Each number is 500 + 50 x the weight over the matrix's rms, rounded and kept within 0 to 999. Layers, rows and columns count from 0. Numbers have three digits each.

# layer 10 MLP down (transposed), 512x128, rms 0.0912, rows 197-251, columns 0-127
552394609505516456451517583523442414460520583500534524406555383410421465526511371575496628588519400525473629533502507410504515547553530411490426459513510464529445533445512524458499506494413539464498476589466371456416542534624514492533554464561526535633448402520535515590514496510453482488387617455513429475469522513450438599684515533533435407549492403499460453534512587437568486563493
432558492418468439482534387567526521548531446434572442522444532474510466405574458505456456471536571532498479561628529528437508536495531574520474558453480491502497513448503618525528474434498413535584554468552531587456565533455445461555392462535587513506488433494549452505462510413450441629483519397504493389559497552435482490604472456475548487536577444578504505529586525519414486507442
405511531489467476515436432467585575571459477471636503489488535493495451494516494553479498596424406454476398531443481505480437557483553423403524477461453533490635498483598578444511454497556497487421398445564502575500448599449396523490421511497474479423491528524549484565508505515492521540497514557546509481543392570491532496521349481497550555540539595511537481468546479551514447472580
420480483556532526450439501511528534481455484460535519528521426456489527548555560488485492497505525477605549498519586535631532547523489553543486399465440474448515506514511450600475393514452507508556430497473618379513476579478520537550458483412419462443501474471494444488460503371448424620585492460387418482550588485494599547483359468442421572466540489502607612495524520531415624497470
573444530506523471442489400506515488620528494493552457513496538485584513402520536423417465507528450487574534470529625477460459584512400535531561445534512539476437497471496574490466599569531440540538572562482499538442491548474444497456416429456557589554568416529498531481495436525469523556548515495469519484472446487442529494497526477466512388516485509430439499521487462614499475478486
422461509526507502532458459506554484493466519482486538525431540529412431507505412507577467539417525521486443511486516472575447544535531437468512459543591467506532468479535468416468463478476570509471450432546456513540458508536442506527512525530457510482501559517590543452500366577557547553500539498536506361485424521545528547483451459491395496505521474575527494586518510518564523531585
474479408538468451487523499521439538600527527503533488553513531491487486458500432524471501451491495594524458506506508430419477441499511520473492452555580511520442580421460513521516471435412514526434447491549510665538462573345528528562441503476497441505505500489558399495471474502463424533581415546561555482640498589546492427548617445484620491445441447457518577542650424477513556412557
570452492471456520448432449579449544530552454564570491487439430437491480548439544483524507489491553506517496490414432460547610441413530448435569479547505509522463410485565544434550389527466495503517506510523482542524585482569455517501426431476482561432469615502519417534534420575527365564587443423548540461451508532567499461597527473512599510405576594537453612546547465625425504457471
494513511466491474511499522476483506429548452479383532455451547541549454508503514401552538536551431533599516463523432565598543423398525512602529520383520390541467530489431484530466506517477464453517557571465449543535466466478552601571497500447632551534480525462561504468510455485511501435515596425538465476497440484502614577503512501601404482467548425476483323596526534484455499476562
444488493494484388512484442547490571508528437481537489605516540515427499504503478462502434543553392429540462515460472505541474522542486465538485498530593422479435446456581546475405519571571482463495512493557522566494544463554494484478501488458511509601611448582521478494482435584525449513508570602519527434470396448552439453424486479508441520494524542556522574463502453453449516532573
449510498522478512537495528359578545497561579475566427580458456475438486592508442460526483462495528458454468488417463419429558490576507434502545445467507561549500467534575504530416514489450427467520419540495519515452500486549547416512491496499591574452537579467568503559475484513454478524490420462524520563539500565465488519506573478395559501570468460590512440517480454490553493586553
640519434601467469566546486510532531492463458456531422557474532453501553516519485510471549420443503496506460455459489438538515431622502477487426540573456547474510528494621490487425445457519563509422481529502571434559465483505543453460527525484459543532573543528496474409473450430535472440502507502500488473629429618549642490504381569586589485456492533505434562449449501358508426497521
510458532532477493505501498514488492597495544457553408451532446611425593414527543403529461506532528577419498481434528477543559500438447450662555459474534604447558459517445521513456533463585456574453591537507541492608549448448564472427483503504504589490433494453501498416354576520473355482489522470531539597454492546416484446454431431591577544538485598540457475477539495428483557354560
439476481550528463502487485507544508455524480471470427504511486497536507495490534560485521540562442566515556373481449487596461453506510484426486391479538611500552506536495634499530468498470492442508522534504500480555417381577512519491529549511537459546491442549476531503519466483459493558558458526589464527508415509518486514469505468515458565466417504515491505469502477525507465477516
534612624473441484497439479543434483437510449483516464592577554535475465540554533575545606521488529461563414525425566440503456421547432590498528492481547503489442496544404442526499454403523572518437567580613505589519443525450445524451433570555538509510419481431470559538462554597448475585434449451544531543529420524483543540523442510455454485520458498433528569526454445406487514490461
515477536479515538499516534493505402543517467501437499604532480600520479439562463470546508488515519534445526489474516431492416504564492561508449432484523536516463508419494461575423598454470464391554542511538562539564471541482521514476388476487601522445531504462523449564482544585516589484523507518511555449500498499571465548410541513570593455429467456430512464562494510522472419448475
448500586507468441563435491469460361432542538503511542513481507427533475440482523431532490523503560471539497431518493552547473580416540525535433501563481441525502478548516460432502499455380474416567522534524372466467537441523526464513495418521566526499546565453570485455522425453542672467463543476597458500476580481449492452497431538478377461533553529564507580485472530536581491578570
565518479436430524428488493465417509554475535486541424488503373481467511443520468457556544607414519613479497523470496596446439513445530597447409508499586474526501505534470522436536602494489475489506539475536512536471544427571523487490512566561647579502396535589465445539545384473471489569430576489536520534478485553492496492513562502462463428572506544428464485459487530525411499602492
548567537462468507441527420533550494503552458544494438497452556498564435486515523528616419437511505430503482599446420537510571413405505494461519456558463414523427508508510551510406498469518486562472453467541496529496603530428498485541493469500512498533444459557508456435517532584522587561435513493478506467436472458558489432530536487523536533560510502578554510484415394512517442559500
488487439517511533547486468517515488558515456532582524445432448544435525510542557519460545492453510491495525398525539488489510520511523555547518520458416490538506525473524509459542418535516496500484519558525441468470494502510560506578537515513501497492486527444456563487510486537496416573572523500477474449407527479448491530567444466470494506618388546452456510502523477515437534550531
455444512477452443478532559487537509510474462562495523496504557467554479473536551554516553520473535552467480468507372494488540458525544539383531593530512476533474496513532539536504494366395598497497432478547474531551594508493542518479458468501394431476430531509499459527523520516519557490426487460506488527500531479527486489502560392501482442525534475535465507544448457523527524501543
447473506510459476434594511464518466513523501486471554421487459418498507546569467489528457453513494504478599524507449517561470512511440387541464446539550455493482521547385550539444483450453446576570545475490495482539517509498450566441424412541449488515543455452424560476547463517457499532480499495528481428554523566513410557483603458520516513570557527531532602534530448567559547524506
449455462556485546498464496495523543501491407501420518507420530535423489539403522537503371539460482544518578458505432662540527395443549436500479479522478600617522498444523502559444506547638465580495521578537497514541537476435468495528484445447430519538509493523510477464570442518480514556551530579480482455474525397436549524485414486537447501514487490524481573502515471512526552506539
551537529462550405536495521442569487397552519540459558471401458521484507547465526395495448465564446478482512527582576562515544428415467488463523470560427547496581446547486505497479507397545539459409476576386517546589541401557519450481485490500495564543496431540559486391373495496516538421580562339530547439428490505569418490499557483572551594477683612521519504563487516545480489490448
482453410549423432461537505495532593480497456555457542506498602485487476485446487488488539493517501543520413436467528476480522455531506465429539425484500451421513454597545516457488546486541504572530529501570469544425480557451520469582568466532459553507487500515517485456439466475501474453526460523499566464532548496474485423496551533549588567570470516575451512521445446484575496562492
523513574445519527528538481561488495424487467537523457489488405501507537504466482507471542582485608513507550474513459413494546509449407543468532507513411561504457491500474535541563575488430516469645469466480505530531476548517354496496493520574485526475425542448536499540495548463501461556381438573474497514514529484596455503470530442484378510450527484480519493480496577474441566420528
563486436519584539494440497505557595529510445475503486505500468531468515520460482374462568489575544531522484546491489521559546515490557406529499388466552421564406466482548538569495527515651416520569463458542500486501394496496401504427492395509463554500485473488445531510523524487540482474598575603497458526487523483554506558564493513432442524415442455491456457497444516488461479530464
446521544470528392508539502443443458485556529435514571521500456500561430479549431558553440446511460404530475537474523501515499516531584542460534464580484499464470511522543518513546384521447472531390500401499501440437468509414554488437524523530443491480525482507592556524557489509390532480500553510569536520539499470470386464500547516537451503489596428570580552538516563528545483446599
515360466629503453466563540464511521510476479531505536436561497499499508452579541535469521527405483527469516533546554531522572528527479483546544544482497519466514513496534540481460387477448408572513531632533516442510506389588545395522487552524405470419541556475472477527488475470574499516482522444435379497563541464426575476594468454483524488494533469451466472512527534501518484477457
456527417476489402507494497529599462561493490425430537485514422471483464445475536531512451604612589559550502547507493553457507441508543507511462556520506525540559453453564536437522468401467532516464421563577449523497617462507505436507418539495528491500485545462457521476457472522403494521528507465578524484576451460399563497446563484518571515488443554473485507557574450488447440518484
462545436488533533448571476545630623580516435468557441464469547482518524439527564462491468562478509517500532570515500484570478603457557474490525438523489591479394456545536403474533441455500515520512502469488505492585512483532503518515537517513487466455420411512599470456544563490461565593519519498410525450515441550595420452427563386478460516513533451492440446457513537454363450532538
501498596407552499485545521418460468518450463404505499423413567442480508540528519387503499517445513436450577476497516402536527543434580502609516461582606499482475497428552398442476499525387491501393607515455484586482546497533413440546345457607489510439566536596560497509526518524567548540479528439460546495572493477471466567447494449504602573454511502581543452528560483471455560598468
661544520462487496501548417470522518460590475480418491474523505556425486532451529451562504520521598575504530524517552443474490555435373442574544405495555543544453454533547436484512553468562520481548566435565459508500471511501492512407520580557530557521391487400446473444452468496444590594588470474476589472518514518431494518380495383549562573527474415527343476522559565488478463500477
476454532501500408480470451464479429548452484483525581573473543512459507502492542400406490525555449501478556532555578563442494502485496411421484585529558515452522475529484418457528559539422541508524518511553523542467512527583497476482431542591509525508512441465497560439414453541488507470539531514506577522485541396477496383435547447480444485613576522395481550502524492568523423582447
504500478496491447454518501548453425542494487418510465469459488493474501480520474528540436586453533427506456515525513524634468458577501493483501490457478514531508550517455474543517465531517467496466505533481549488567576439508506504541499547508474526550457530472486590393502496477425436563505504472571461462510507497492428455547567513490495498524542508499566471563482485498481579542521
516502506434438469465526538636513566499516483532578488489459544601404520515476508539523364474480470523530527490500483492504512477464398553490443572504471499524406586470517514510497484430463488495482436479476495467537554551549551553549511418648529410532534504485503423466481504516466504502615519457539483476476500521586500463502545546556467554520498432430504520450499495444408552521504
552490534500588517511462494557464517508538456570621519490433581556492382438513527528416475390467481533500439551472588504578447585496609508591491505489358479457579482399527419578477437430476474481470543526445486508481492533465450417633494501468426592488344652411459526373526563539540444461517438424548578496472563513481480550454281499514474525466538368593574666543492475492481547560571
459586421463560542527546454528491558518472467538487562485399538459520568426391551583483553538485461513520502492489499574508503554534430485534481517565439505505437465501536508446448515531520501505463410503522432440545562507496426360474528559389444493500520520359514569517445507513489509581561544495457505448514505514463521569436500548399509401454534534617552500509477558433570488548510
513559486492478414499523490541492497446481446505560476497563553421467401525522532372522554547424462534521518448471538498430522529464540520467561481481545500434501569552517519466450481562458444538450469485524530541529480480564559465541402536496431581522465517475493512479503505485546458493499481467449538470566478494443519421446519453454614533507584515523486555519549561558490495540404
545457569540458522598479554620371442493469419542420554535497559484510506469490455490558555541521497594419518451537516554538481492520553544491511492525486480493509459492490440526543458490416517487546525468567532481516433463438458448547434515490432490467543518426518485433505462474477580608457544465545479481493587573423535536493497531536478486449607476428507438462436530509512457478486
502553576484485490472543487507575471447511444520508531472478454622483499501483498416448527420532492554582540512479513526473570422510516489500526448476530538509502489590474510523543471556508519580496449557484482487522447492492507448490519454495425563535411505471474528459441511502418456444490488512517507569484505543516556445476421503523533456420516467501539525522470563528419470516457
457404495475491501523571426497505501548517481464504459518447501492516580467493570551565464477518476432448484541483411555433436487463480547583597416466615473478469463488551407519562420494499501469492492512473515560488404532518507504464435506484592517483437533442473528419416470581601516499524631459511541533526573504506449497473483480557544557524489502407529532433485471522548497479512
546538532490466482521603446495530423452502427428495467466505495592506451454510533543501567505485444537582519503536477452547519464552449546510448478461535484449495512460460446585497498531504463451533509559533500551547583506469430471417522532641571564440417541515537446449380540500538432468509514483464599523514537510537553454453531521545551534496496450477474466572494549472429439503551
494438480390490511449519613548555603498522492519480508567469469455500486590479470476561489450522585407518525479567468533413483352524492537507553480498425416526425530459492539423523496553495527551484460485441562537490601465558483503489478506482527482553427464547556622502584516484523613410503418515550437485576556538438557481519454523494427455428478436428499553552491543500492456550480
550517445475502442411530442489425591434456537499494384418423492545428482517527526473507440486470548435525512499516429446489560448588447482546599518400589571537415584486502546553456564498539555434452527470535493545463531554485524403557461580538547598544497557484558482449399546514539441467517538469495550439516501462421435495559553496425565531499504445525571520465609551467466516523457
583470516507529409524496479446550489475472443476470438466477487488492468525492535580472497500532529467549553478503492493546531512558520557509521463528515482505451424447494451556514526545593453528459522519477497544514517483479435514519546511498460492516478440437552463412582481413573423468458508577527479533500480465507504525483514540457526477521614499466515522494509495505522497544539
453418474491516459478461484458498486538415532513554509438467476442491540548508482512482447482446424395525515481589493566457528424531607551529497501513492508541540544500458482565486501451521611456524540483435526626520592470531367493558519453482516503507607462410569461488467413538496469533506509513510506507446405540495518562527476492547543502488576510505503453539403529524531584556481
505458478478504533503485493555539555490548584628436501565498496477491502513492506460469554548499546429529529500483514440535502554492417556537494482579541459494496488452487529528472481520516518509531511509492464536494493460483528544411481439544546465492510462537480510458486498545488434538477522558567468536461552449528488445514518533499456415563455461491435562477442447464461485515492
523530457441532506487499571540486421471454527548507421529544553478489527521532522404491534440540487475494480431469457460493421508486451539553495498395541425446533537544523510519549519488490466558508475538556494524415431537516547530530591460542392575538478447522512522525443599493473521387397485476426476500517617528471492578473463543503591472531485492420506507541515479552591472559462
553532607471482583491443584546477556411468457559510572501623466584508509477421560490410534472422494542552447493452435497428500563538540482497569554488527487520600463391462485474511526507461474527435560558503536498578494521528520441486476475541452501478449515507439466448483448523521523352508444445429514561499502480516541504507334403540568471471513506555436511438562535645479539502566
509574503557476459491448567564514466527567440429493604516345549569459473512560425602529421515527493440447547473483496472518489501469450467552445492459474559486472540491521425488453428563419642490527531462533473448480552447581507503527561450536486524502550490526490576490396499442556405525376492555612528495550452436555453517475602413557506547499500493513555472494507400498532522435501
452508470479494544594524459501475424550602473486437450510525498446630552425502448585511482538512492555467516489528593510513520438513453585458530506467417560477451464455512524521468601530488505507539522462492434396422536470581465533415502530495535501345563460492544417461590582536560485509531472475531482486456521496443590510536521509511587532481422558545508447531485459438529423483457
488527498458476471422458570557450511478474480479559510496485430487525550506445567489451453389484466534542478566501514560540465547547480499593437501582543570562502535490490539456577516503579517500518554455493548522481507414499486498494421535592494437544493438493462504451491563517518449408559439396552442619513464530512501584558587498452370490449477437492528498532437451509503515533483
555519501502452429406506467523491544476518489531502458410411530481386442497513425632461492486479580518548409544463507426490477427497434480514515529472523550518554494546481468470469593431468533523422440433556451568520577559397539482489522525540447554547545514518557485517540513565531471492456531585512489410499514451418408469542496424550512593444560400639556443586612556449529426531574
436443587513468548517466522529529642584443436488433477546486538544496537489554519529500595452472485551579400451502468537444575454602570499448518537486473528506576523540517415493480474536458586502479476416536473552586528477557436560525420518415584540500463522470530459411542321523489533477437491507507446522447493425419453441434489493504504528479517601449487456535575447474502528496409
# layer 10 MLP up, 512x128, rms 0.0962, rows 198-251, columns 0-127
570427481510577581557572529446477541448512518570503529562540477606423492477422343553482508446601485479499610465416411530500497400429566446423500490499500445516417487514516522529552455526540668429604432438429530478469450492581612540396455479554427595480539445529412458514402430551515559583435536449474473522567504511498474587501508574426500566578453493543561463543563437619472460483501
510544437508441474563542482509533520480464572470343506451519538455490477496484492520419571512498600469470468405541439491490550512509449542526494462485470345469449566419434420523490559652452457540667479551473536456489542569439639369607510426613633519498393396557454510587456515472487546548528484451524454520570501464441485428486472565472482571427533616541523519447527454486559481457535
556518545456499468511536463414481518469554571442507523525431550536499394433470465475510547473515518503480429461479455441395517525416564524541527539510471475524515525486438531468434594455515537538453541469532430490511583422523467501473510545524520538517582441500552503501488457634543525423432531523580496520464489454448433511531498503564526484580507496553381430556437484494477431474577
437610527523443482465484561412488512426486527486503547507396538441469474552436501578540551545478498469430483510486435653562530497457511470460542560471498485527609465427465483447578535371513452503484449525481427543505455511483529525501566538445375547422438485519518492595522499519524500440541470510570467521548546531566488425395435509521509494515462520532549546527538527511511512540481
510473470536492509478488516421484439546557495481519575535471448520548522432496495468418451495546450500521546549466542495463576560473538456549409645526552479444404544611531562579514431441614465485516572479490574554527413446522484472395511499432500527586512480585460535519489513405409459467461556453487503495561528457432503475479537546490505494422523487529485440515384465578475538445441
450407532537663458445470515482465457554486524515517429588591500518549492435547603531518610442509428555506525394548487519479442496463474423483499460529508510615407467499490508495465563533483496437559466558458507404457463483474383509459512496561379503479471434466434599511509583482452421596520617384442459464541463576549489504612593506441485529480544550456517463533546566516541523407572
468582487380500541471502431512424514566535549512487543523469455405481542498455627555461571418654545459461607428499493426523452494521486479444469505546422456463463379412529505458476509519517469454523551541412431606522464552477645532555553495555432538359523479561492463567492529530417453515456465569503510497558476572516442531502499553559514584565512578515429541503515553433511526447504
572566431544434465538503460450485603451599501545478520505450483586593509491510481579504558575534405328457498413579538488397504474524499504387451446522537509590507437437479484440496527502448420545523495483474601390465460482513549621562417489521517523370572513467487528507389542448490461539463511480415559550478467551513563513384514574560580439534443657537525525514592384509419435460531
431510462522546450562548492542542532462547538446476485470527505454499527414498549557537597470498502443427513509547508443497418480395422534507539462469409529486568455518444380563542567413538513485576450571369530536589501536427533617507494527522550448474480458545518556492460479464489496456449582428504528526533491463475455440444454453570528399495552510489470559484476519525591540525532
532530477447395592465543522492386559544513532403565562496506584479496527467388578552515553432498558470450417471527517603562472516519512559443512507434483546506470539533547495438484360510533517438526526499479497463510477482551430551523436428429489484515464552501468614505466475475518429555424428517447475490487506523543516518490548508492551461555448570523496471502629493591482562514554
534449549439454501538557590559434422497447453436425485445512525557536487468504587533502535415465449550491473566513564432443553553542583484478486508506490507441549488470451519382552508472490462467605520530514449418532573487598494520493415469476435524436505474477496569433487587504594477461465572502607484593494493507489467541502640419527570467469542500447477530419439483490581472421431
499522505535495545544544463442466562573441470430482502518404461503493523399437504504505544488490419503485505487532552622485493544459507424569440505553480578455514493391477500494498438407446445484500621463529493552604460523429550526446470399466447517557456664400482561450415531470559544454457598581572615560478506397482469519497564496433395568462533531533618456540554575533528470444419
557497495503557483484437466526477473548452494543494599529441507467498579448481387482520483452527538493449532426539391554524478469504493540568490532561419433491487421488422462550524397440492510506549523483476468464499509584526454580522480497454463553459467539545446518480446582569542400452484577461469451516473559462532505558470429511515551463500470504599428424486563555548487500479518
509501472560534513462516560506459581557511475506456497533467321537474442429511484539492465468498418564450513451499465439582523508528478456521509539626445490552544526458503459433457540560587473475454535441464581561435504542513481589481527513589461399463453505524532409453488522505520610418495506502492376557475538439534489468454546565481512526493538483493469477581479599536420470486596
442584438532519471528482508504503555487458527513522475435500534432514479457484511499452519493472512485530501524538488512545506521449518486482547512501483477505557498558498493439520443568513546583491459483493513502421485492541440472465595445518461525556492536462547501473465516477466419487465511516529480534553507480454475507542477471503413506567577567553488524518460433456503544468492
529460494499579602444522533509586577543479444412531512373504477491537507421519489457545515465483459487365506417551405504531485389597515546614569534424504477476443528526505520511556468429556495531535599490538439569541472526485478468451538431405564472562507473483483608508530468477492578462520568400622542570527472535463453507439509504558485485510468470544531511429465498515524521595497
464469529570517510484462475572520507447571539507474583526498516537489405542497515525555473395532492395530471452505494462503530560562446536449504554550439460477550417473529434478435445514499540456455488492449520540498474526460591572506484464495384500514535478512488585475487536487538447452496452513429469442544516532510482602478449535523510533438496502528602470530483456469496464460597
565497509553428463487500528384518536446441548448498443484537441450496504520405501600470600478583464504469521477518595485445491520468526546425421539436403558520487453443410503435501568541567546536581473499462597450501433527591549528451380501569496530618481529442414544457419467472514507519575493478505443508576490680471462540556525469438440435493494497473444576490478547504541522509543
537489483468567415474558500479533456503553575529528468535490562510490418460530531480533565506499438527526486503532438442511539470481550464507496458498467513446552513548487538518468595462440511497429533487530581539566454507522465479440519471507510555530486530509456498520516562451463573457467570464410481511501473557527547574536481579510535479342478463546417503511389502505513478462492
457537504535432431519472437479518528521480523454430444461471571561455508490427540498461484486542523442534435615501537570500474546425467520492483442522454474560478610475543507519444533570529468539541571490434433499477428473589499496486518502532537587580562475484486475488624515477546485495519466467458518463563478506487437567498473573480525511490470530490536516451513551463559421463561
414592508483463527515569629538439512523403560489570464474443513564443465496553516477581483504470577577483413427506498433559482515532506412487478405550517456540527521468438473581510554538531526399435426539460487448485468493502571530492561447470509545482554522545520428455530570512469480529528476416455417500415513487508461530514541540486500501517464454609432484412487531534407541520501
518466580497498533454510592571511407548503587458494508532462446451548597515454430554551503441560556483501458500536469464480507515498487530538521540456489398348542522537478473440471532458500532486575454379540575459518447512535488460422493490573546468547467512467483543598446561464474529509518455420560492552510506535493485495512441568465507478546464466359482501562555454478484458447572
440545572473512612586435483425478470527531510501501493533443440598538533468500561486496558425551374511443566444528453507413527510470388563465443489573531498484571482476450565576581486511443493453484445507522483468557600517410481445428537490453493461459460585476435547560447543421490471545580580498569453531569461505586492518632537482468493546487377556381516432509534440452470449531535
484479516437502523499503551501420500553504484544533455559514539531551458514441439449534520529520504455599513494536514530548491473600529491533438520498464513516517462409494485465446529522439462399501479506473513505523536451519494512426475548544490527558422456506514534530526536546552505502558497527495448499421451460467491550484515549524398421449478536521613513418431504511571490482448
464515474501573518416427533444436518456498531499518531509587563455520498487463565562516460539546453470490456534454527552522490501474556468534451551478429514563558521481569473521524548446474515552324595532511486559507598472495479549482416496406532409514555428474565569460429474490512492463578474469501447516545486505413499490477460537516594454575518449502473506447496507571550462541445
579517495426489448576489515458426485387548458439570519433466508502573479485473497540516544607463516452445521464532506580477465514512521509516468555522464581505462603448517429520434573486476489440510547497485544542578486571430522429536483378530471491413496498442488458490416612437483564504503594441504526582496562542439543434537509492525506526559557513538501465462454398525556402461522
451455498528568570513472470485487519477489465574483492543482488551376527475493607528361522528497539464520491413555530446364546528523513548472537540528505598424531578498502527456540513454511574516524509458587483612517384493578446443506473502548472503422481415556481437510495519468450449536569525481413508558506490513485556510512451471569510451532616537491426435583420466530434497537426
479609507458527495519441451533514480550556554497469492486490555461462457557480521525578452506626469474543496425498460461486501506462530514517453535494520525512470490546528484492516574449547446476519520437476539497450575533433477528466483457485576572576504432520487573539457533485540531473393500490539566474453476474513516516472452466464422487516487524464519481542507470471514481526533
439430507429486568492508454559393551453611564527493549555422502477482499493481496420478580484468430450501426443537486448510464505419549523561587510580526524524519515572521488472510466544573515474445594573493465382556452518602503622524406434462467494525576486518532419532460537487551447421534455495583519532448513509454506444553531569510521567520470466483465441484579538556403504385443
490585551547522547551545522506548496553541524498485509549471582531499500504441506514428586576528447536430454419407442496573507511462495567418437468431489435437457527546441615564421487510472510435447468576411488512479439508466544499514480580558547496443593387458446603576575434382503491390511451538449485460453554465557460487565594505472469534544611500518464434537514504517491530464503
497572521595458592465463510596500508508549477525418598553425574479531442477439526521452582469480523458439486440481462501439487493576495588531492432440515524615432519455610467421574467436517516600623518524495501426462433554538467547523474379496499443564452346541538488490478510504424613498489472522405493464523535437499483523715450464526422509545514454476430468504463469472552520527539
362469530508502498566381484485511474505424611515591571521432583456538523504517437538390483424503421470523492516516491533478541428553572520462568505490486507464457544456480573459525491571432522494544434548454466572514499496575456486480543486496473526452578493521546501505524442462522438446411509531511478507469479448576471542579410510534503466482501548541592493575566473517562511533527
498473441498476493419482556437484508444496528564448492491527494507541452495483459559482499462458510658511502403573479518469489549523503457505455495581368535436473504459474505503449452396589466565522484535425594540421471431434469517511519528453465486469453500571487556430552516553435496560590474442474512570437504539554515570531494577502524540523438534512488511509588512453572586386554
506553499514483603506459549464504472488452406529494476408481461544530547489411452510476502546536483536486483509523476542594542561479551536479527491532476440498539550464606405466499455521538511456503538395464468513510556560501560529531501518437546497409479394459529510477505563553515463475486500546386523472518431554473510449457562493508460509449520516467459463478483501556522550547531
421574493485453611492575509458442453548454487589531472545564517390652598438501513544570588526497525389541511497543483553455457583472510501510425513494472510479514454487559523538567482485528460545513481476488570556504412502479456477502499512523569561462480544460461623485451495602554564496448525559414424475502508464428525446412496461506531522518482495476504455520489461528502505444571
509471561513679523529588436387455492604395518602507535557485498513508559482306428486472527590440550512383456474394459438534545587435400388549514532573505531472557584452532533586487422454554418510462280528574451532474424472500564469426440514523526483570448500435509501521504617484509393540643550480559416522512524524527443488435472518441516562529450452563459432420625492491506492577546
517459472449469585371549509414482505551548534474416409399448448525552520463482526539475500501552512543527648488475494534441543508629488502457544495406566506452479547576469502397555507490518534496450588430518523500477494538543494449523544540531558517456433409461544609482433518420469538521442463393431521453524545530496465528497596523458544489448595425523602502451501454547466433511581
472525450483503492490510504467479516567594539520565550470436509490562497502508465625509433507554542446458532543450482574521428445529470517493451514512465507509503524377468570526514490523440500512484522550540491551419482461459531495520493408479551453440475579514496549547466459530535560432489504532510609504447446461437517557555523500504491500430541461475471370490457462487518568427496
466438520470496508448579474448518510511511487492562487557545413513491466531515437480422525460579420433514515475546490436480525477545501520468451541455463558420486580512459567435465482559568505494566522450510538583398547509465525519552452495541449493471412562538490526549556551501522449395563499512552485545533462434535398497476542468477529613548501548468460487395601457537393533580480
606448535453499572513451503491485542556496568407485502497460436530532493453425510543504490557550444515501489438396549489577422447504522531478448475474476494506475506410544538419500515531510481423500497555553481551433545545449571456506522459508569448522517562483549508545476504480507519476491505522503496567517489433441406491518548506522446491626582455517494488430548466494519503490525
438607392520473529490469467501460565454408462594492579479440519495540468472463576520563485497602468478551484505484488479547441438554502469528474534528478624496470526488573561538454551451523515497454512489465591507498566461554448498580523546496537453519454442463525494482547516347485512477471349527477532504391478511481506541558494538484555502428489504571497536490448513533544518443564
463482457472585471484560570563537424560539476517499535536449539469434501417422464494442541505491541507479536467513415580490467528485526469516408521581473548564473563603559522458572472512496505561446553528528477379469505626517523472555492505457500552552540589515421584537576509510549507532455538509486440513529491481478483436498418476473435535515482460430470442419443504507507524510500
496497571487508504577473450500580469461442541552500518596572507629463523404432493563486536441409452473534465495469455464535534479414535476472525395561423463551465510510491494488642449539498566487431498597547544499435467556557483462463546479559554568504555503538363435500522531499545498552559537474488599518406510502480506521451596593459331525575571572544553492464550527511432421369496
536487557520550516460473522497469476593648489484526522442596479462471488449426557590550499449532438562465576498501414487454381463504495541504513513542458528507628501428502509472625485488457453533512457540586481460464545496581528414567530538527497443524591440499584528577429519429524517430469540462562548547410524516529596507509424470480480419455544419498461458485539401550643444406458
475484525410515516469579457531442521609506509518488450521494475467533462435499508506415510444428567496438524519508551563542511464543541402484433635443494485425480520505491552428524520462551519413526481456485517508525545513545452492505566535513539470575385472416528533391471602461538579537534454491464502417469539553479489543517534493522515549461487465500503488502465540442492546507533
429466528553566486575478458559475532428477475470498495568498479512463515468525506530509537495441505538470369476515562518517482524453460461455578526490546507444440425530576488490501579430441497475515399511522521432569462417555576579427546450482472492607497460509445513505527498465550493550498493400521577458507550588490461495412530623485550491450454462481505498396539470372536533513532
485509528559501445588519490504449523540474482390490458410503520468517447525536451519469458490509498486416512498447540469464539516533546499461495493426470511561527527510510495506543486432485482483454463487492531543524508522518424494536522561456483480501485529439587565550534483506516512531491547399418549461501456556452566538469496484485438562491573587497491527512469501520498487547524
614507538493577429463512441403424541516530547482480511446464515576513532421412467542470556575482440526490337546455516571443446477539554552543513440514439612585536532493504546391447459496504527467597539453401491452531508500383470480564517433483515483468514457482486577527465492450516510524471514557517455553432478491515469528475520505517545436520483528575512432507435523467507495465537
597445540516556524456508588476518418653488486402559471540435499467549431393313510600444431494509523457548479453515452489566460510467492486543570443549449543527550523472537408533477513558481466564546431442521522572559479469499493446498517544503448440539527472439526459441555512496522555560481529533478547528550464577494430557522510536509452510492431468509546468505424405496512596503480
555413622494549538519501447495468497472498511503482541484499506527489516511489479507467538482562505512530412450499483438480467649503543519487519510504545446479407503630478429425473514412542367547536494530445418464497369455489606526540440545448493434528584408497427442522393587502493485476531571447539566403488573470510491574512562600517455440397445527559501486531528495433573520540527
555508512405604440522559525502472531550476529560515487517501527490460530474554517458533469477515424487398505522539550448490358556454581508485530493560433525392411633517453447490555510455505526454504461573550551432494403549528448524499520399570544459377528550458381510498520405500556527545576507457450537471560442544549428592548505439434551540434446469499484449475565499532425513547499
483527408545520603494535438461418523525533515540440522439531654451508554496477577505488450523487491455581509491485499487450553423455421511449451446486460428350554522449503525555479398551525457510446476488510487465551516474397541512567604471476499562421470510463578435564529486571522543440541453503458542456495409530477469490397467598495513432592539576467519498553558490590503506569596
506557410539483454525440452434570402534456550462486457522545497498652537536505441455569501453536477524446503438538536535509506614471569534432613567487386390509466573383527485590497493597619488593499568515619503503450559405467529526414471509486495475528485476480463432590452477498541575538508499395468400530521519429492420558567449501518558479587476590480501478397487487487457494486429
566654519498567588553529461466485589459580522551510435508471496480546466390515482462417567521472428481468488466469531539528507538518606501496483483464461520525569470478519450484417438575497476452502577508480448463524574550561517566489538484557454513539539407404493517471514484536488517511402535465545484515487578476526491431507535459457578464453566596509528554454568426450465546442424